config = dict(
    num_hidden_layers=18,
    hidden_size=64,
    num_attention_heads=2,
    num_key_value_heads=2,
    head_dim=32,
    intermediate_size=384,
    vocab_size=8192,
    hidden_act='tanh_gelu',
    norm='rmsnorm',
    norm_place='pre',
    norm_eps=1e-05,
    positions='rope',
    rope_theta=10000.0,
    rope_fraction=1.0,
    qk_norm=False,
    attn_scale=0.177,
    bias='none',
    tie_word_embeddings=False,
    parallel_block=False,
    init='uniform',
    init_std_qkv=0.0714,
    init_std_o=0.0887,
    init_std_up=0.102,
    init_std_down=0.102,
    optimizer='muon_variant',
    learning_rate=0.00555,
    beta1=0.95,
    weight_decay=0.0,
    lr_head=0.0117,
    warmup_steps=200,
    schedule='wsd',
    decay_fraction=1.0,
    decay_shape='linear',
    final_lr_fraction=0.0,
    batch_tokens=16384,
    max_seq_len=512,
    doc_mask=True,
    train_tokens=124700000,
    max_steps=7612,
    dataset='wikipedia_en',
)
Each number is 128 + 32 x the weight over its row's rms, rounded and kept within 0 to 255. Layers, rows and columns count from 0. Numbers have three digits each. The size before them is the row's rms in percent of the matrix's.

# layer 10 attention output, 64x64, rms 0.0881, rows 0-63, columns 0-63
086:143110159091176079133054111128135135125143122142148143076175148110137160157162158131133139147131082193182150133104141066138148189114110161186136106166119134118111072164077105061134163112147098
102:152124137141143087123117111152130089113127164143147102120083139138131129098102163048114157158090153161182061130104126088124117149115195129118111147136062151153067087221135145146079087126141103
121:105119126120085135133104149148149131113118099152114122188084100108127167125122135171140096134144085138137127172070077131120136212123103118127164137210137126069136091084151153141128198056146075
106:120114075106132134141115133129150120115141106139119158222176125131107134102133125159137144107158114135092185101115100129119051131127104064084087136162165141092197087113115172134133161087147042
094:137129120124150156155118134079097124173114153138122122111114147137100181141157181132121097172171087098143125168172167147156093133128071186107159200094176126140080201148094110100184123138184119
115:077145136116116134136123163081151094114102166103133130093164113116145118124160097110144106126085126139127168079148138161122214113199142137157116136076098108081203111155115099218147126126188152
099:127128129119127108102135115112106126132100122137108089139145159118143142184132162098121136097151100177097109094141163087106075110140116069143065109127128141087059105217183114098094164115103034
115:132160112134191136121128135108161048140112128159092096154141135149153116127116130155139092070114136158064118138087059140125092089120147147172197174156096165102163144130133141188150190157168149
090:150116119129133112148101162119165130209125143125092098097104152121115080105114157167118166122145079075104110140089122112089146135160014137129149108082106134151165128121038106112139184144150120
105:136127120135124148129144139079135141125105186135126085137093118113164137147105157153144154131128152165172086168122143127103202082160084104097230124166171149149138079136176169095120057089131104
095:119117167108150125139106118172132142095097094144133155138119158132138128084108171137102102142179225181180130082141152120110168120195093093121065112181155114094187126102164127115130083080131143
118:140115127086102121123131153149158116113150134107122137125187164140147114130116148121101109078096152136167115086144105117129136095174152189189076135087153114137176091133017122085189136142123198
095:080141144145147107141088197163110128135154133156144114166154096117116147090088144133106132103112179138219180110129198125158139165180150163118097079128131090167194174092156111141154150143145114
118:164173150162138135144130173133141143118070105137123093124089130089148097136123100089111136092145149138086164107116115162150083112038143134104172134141181144175149183055171130119100094149073076
103:138146133151136118129130117126110137110125139114178094098140140123093098127129115132162125099104165164087096167100107111088184121137152117108167161085179151162083060073099197096071078120146218
079:140120131124127121137128128135122130167127069141131122101141153151162157130179081164108089126171119099112143116188095123130172131085046127184118156077148052103140211092094161123181102128166110
088:187079118134127136088138121110120128150113096133139092097114115136170133121126110148142102115099142146104060168205145120150148032142148119129152153073138159112100150170113160108104078055179177
116:162118095139109110108142095105081127155175078152125131120144165080161104133132158128131131140158075175131106101154103099134118138142102069145115087119098155146068084097100092068053063097098072
104:147105134106164114120187125127116118086108116128132130111127131115134151122202140145152132115114084114147098141162108134167052108157164149136137061094059160144183140152076154121152051125166050
095:146116113061161129116099145139129161165121130141144140159153116145086172124100144111116126108099185157100114111098132162170103102137077084120104164204192076096216112135160145101136162139062139
088:155102108099145148126109130051121103126135109081136094162105095123146107124077080107117151055100101045086057159160093153120107072163116096107133123105132122148126150110135160189120075123167117
099:110141124136150169125133139167108093138086123119159149095102124119156145147116095120159147103146181216121130156117143162153132090159160154160212168137155130148185119179175127117101022115137116
105:125083102114122108121109140101144137117144105118096092160079085073114128179103108136172106113179108099097088144088092087107094158167124105167110132192094116080148124057159156162046115130149089
103:148145154125136105112163143121139099147119150139127123162139169139150142192143112114099109154093154133119123078115107133136094050125159052097138175141170140118132123200098095034185132177086163
120:132137130133080135131113115115100133129187103124120084109100103123120145147109078139139056127138144154109092144086114066054189128122133146163115084148145117082055120161111122142055176124145200
119:165097089138144109133088142129146144132135110093141091095099135122092105058144131139136131121128098111064061139166097123091165141222056137091099113124057136165141123104103103150070085121132117
107:154088146110149136127173122136084130150139139147159154104167114156135151132156121116151093124138115119148172138114093118118156114085145102157150194095161164082142075207083105057204125048138123
113:167108138110160089106141136125125155125124114091129108156150165160100141149136112122114140121130050113112112107178041100068111077114155066154134169105165079135154165178137184104201106103142130
094:104123154177108139152082129126125146124108141147118101128125163089131139150109135088070115102082110091036124131133111137134144150089056132178162105109163058149098177048133163149140173138091153
093:088165112121165149117072146123129152148133128109146091105119136148124059096124132075128109134147086137110113159163151168118219175129073168122129122080164043122093132144130172181130127114118192
090:083099168124135172089104190109123112130147103130150183084160126105129138138122165154108135122142119107157163133118166171103199152112051172165125137107153137074127167102118093209127151141145196
080:136100152127111099114135133123157152167167111169142140125143134129166088126139118110124115152149090111121115188127170094146104196089172127146116043107147148191080072099023141095138098108118151
078:108107102178078142088123088134136154085155118094127130120117131177095120110114131090151063135161137117095145153132137136149121175154219186090124133157095099145105148122106165165105069045148174
104:131160136125076117126150142174106094110134136155125182121100140132102098115135129126150090142163117180139151184108121119124138188085255190142157100132065150177153117112105105127126141141183134
101:155144096116109141142150126072101175175111147146143117128153148130135172144136147156123165147121107151166149190151138117184125117155006099153206137137163144139106101152112109045132146123152108
117:116116140173159158117120127129125165096146142174150125111115119115121074153121130088070106089106149147095090104153161154169160183065140151103121097083127122185075176085081137087138108154079203
109:117148130171153118082124150142136123100121127123051089080109137120125144115105166135199096144111164143187094120194183159152101110202132158133119109128082088091115169149155087190105125160154106
105:119164145159101146097137119131106146123088145109135080181107125165137189178106132149114143144061138123171089147181182111130127174079127139196142121115148072106085141189208124105145135099136154
107:163141121110169113133126157128097147115139133118160123135130113119199098117149137159133178160122179115172169081090179078071162123141100091098103072074143210125084160140153081131089096165110118
075:151160156100163147085148129128148137123131099126144208151121151123118140109138102165119139130172163078210143149104127108154161093096125163183174122127144160145168174073122098197163141139192081
078:131116135133116141098105092134118133143116149153122116123116128151096113135091103117098101075136239176121056178141132137183138109088165139121199125159144124137130101152132131093074120158139227
079:081111131119139145149151169117114138098166126134118165194130123153140133153134086094100137123133109164169106113137108121198107236162150170078100114146157077106072161121126138152150092111128050
097:116126179123132106150101145138123159136129166139111126151132133123175096124102137212131168127163164152175165106134134111125169208184083146084129114166222096115173096106160141093104145091090140
110:148134100126158174121113092147128126120154125143118156113104111109104122101164104145171117147151078107069129143095144177177103101159156159110176154158042188133139109082066133129106181191175087
111:121101111141119164187076102097153113109138142145118112089129135113106124119149144144117159152110106108115075110161129128106161169222044156078159159143143149124117109137065167159121171112091208
105:122084152129142133111149164122168134100136108165124112113174083077120101077107146151106139082102116100130200113086136169146158167097138174083071144083090199158132121103069122123167113167074132
101:101137116155163125107120100200135132139095099137109110105119140128124149151114163123121168158136147140147101121138171069216068141158178172128158130155081062165184194155162170126126111162163110
083:111128106104129144145105117172102144135159094151103138087136112157123140129123131141123101129103188101209114138087163103150090141155077160151187145174105186064167073069089076104112148144074131
102:052142091166115116105145139115188160144120154130101122155132155107102118147115098124167135128131116120073150136073136109096138112050127112072126181173167163130115088127108124114109179160037181
121:139171134170137117129094112149112094166107135124098116156116102141101131149115136174119133139130182146149070117089176086134069092080157121144207152161126126101100188183104084140153191165138191
120:146157129081121143118139139114133097130130106120145127086143120110155118128157094153127100131136131135149193142087091131047177069087089111201129143026102189080161165102144125161127113156132097
088:135126166132093140125083165096135166154152117097148162111136090153129155106133165176144093119100117094211143216134139136113171153129176163178118160098136158080136076157149153150165090085182132
087:146125119122098136066142147128152150127134135198133104158162152105122154127172118111104106134118147095089131091146108155093124176125161058133064147138088072094030093164132146147132153085063111
093:116088065128148152114114090117132133085092161115122127190115107133150108121098077097164098094089156137065097131124074172082181115120170101144103189140169099140117096127161193164113113087153165
086:164094148139164159139159150098176082107129103138100150094165165127104072106125113128095072138117134120139140094135132185131108084185120154143047127110095129102153090127030163179143125098112164
108:188121114158151111150087116159138104152121142141148102111133126123081122152111154104119060095123159131084056151145151157115124069192129102127118144156106111102166128172072108141073217175117171
089:142141136175135112163156102125120158131107136144125153059130114109099138109145138164137128127138136136111182226086155149150118189100132139138186135179123144141157069059148132103126142165089038
091:127115095173114153102146092127095132131157174130111153151141146139084107146160123112124138122097113111165125129139115140154066198172154111122074164166161123163091116198034162079162189134102157
089:149086131102173148117156091106125105129109098097135124115164136143080134114115125179132154158125059126168113113108145078117109089206085073097087157087161118127142083113079167035126102104132114
087:131154129113084131120169187079115143105107116134121126102109108139109115115122159129081185135147119116165207141136157119177175070124143123116108118047136126088075184127160075135101142125066069
084:107148127126139145090140120095208139136146113153128123105134104108150106120129129089134119128124145140122216101090170204144164143091172117149067148194125087089136141082153135177098154141044116
094:123183217134125138071146105133129134142157119097097129103129142144119147125118126108139154130140111180195157115107116036138130143124214122133077065115134141124095076194146136134169112147097118
093:122145066138088132152105129146111111160131156139130115127161164140144123123168138144121183134108128090117135088167121050138136089147031042162134129104139129161147192108144115064144114189100134
100:076069145142130131092130120134097101107127108084064152155141146198145141136168114154139143155084158129159153127172086160176152176116141139139111172135170028099185109120115162138152130087154114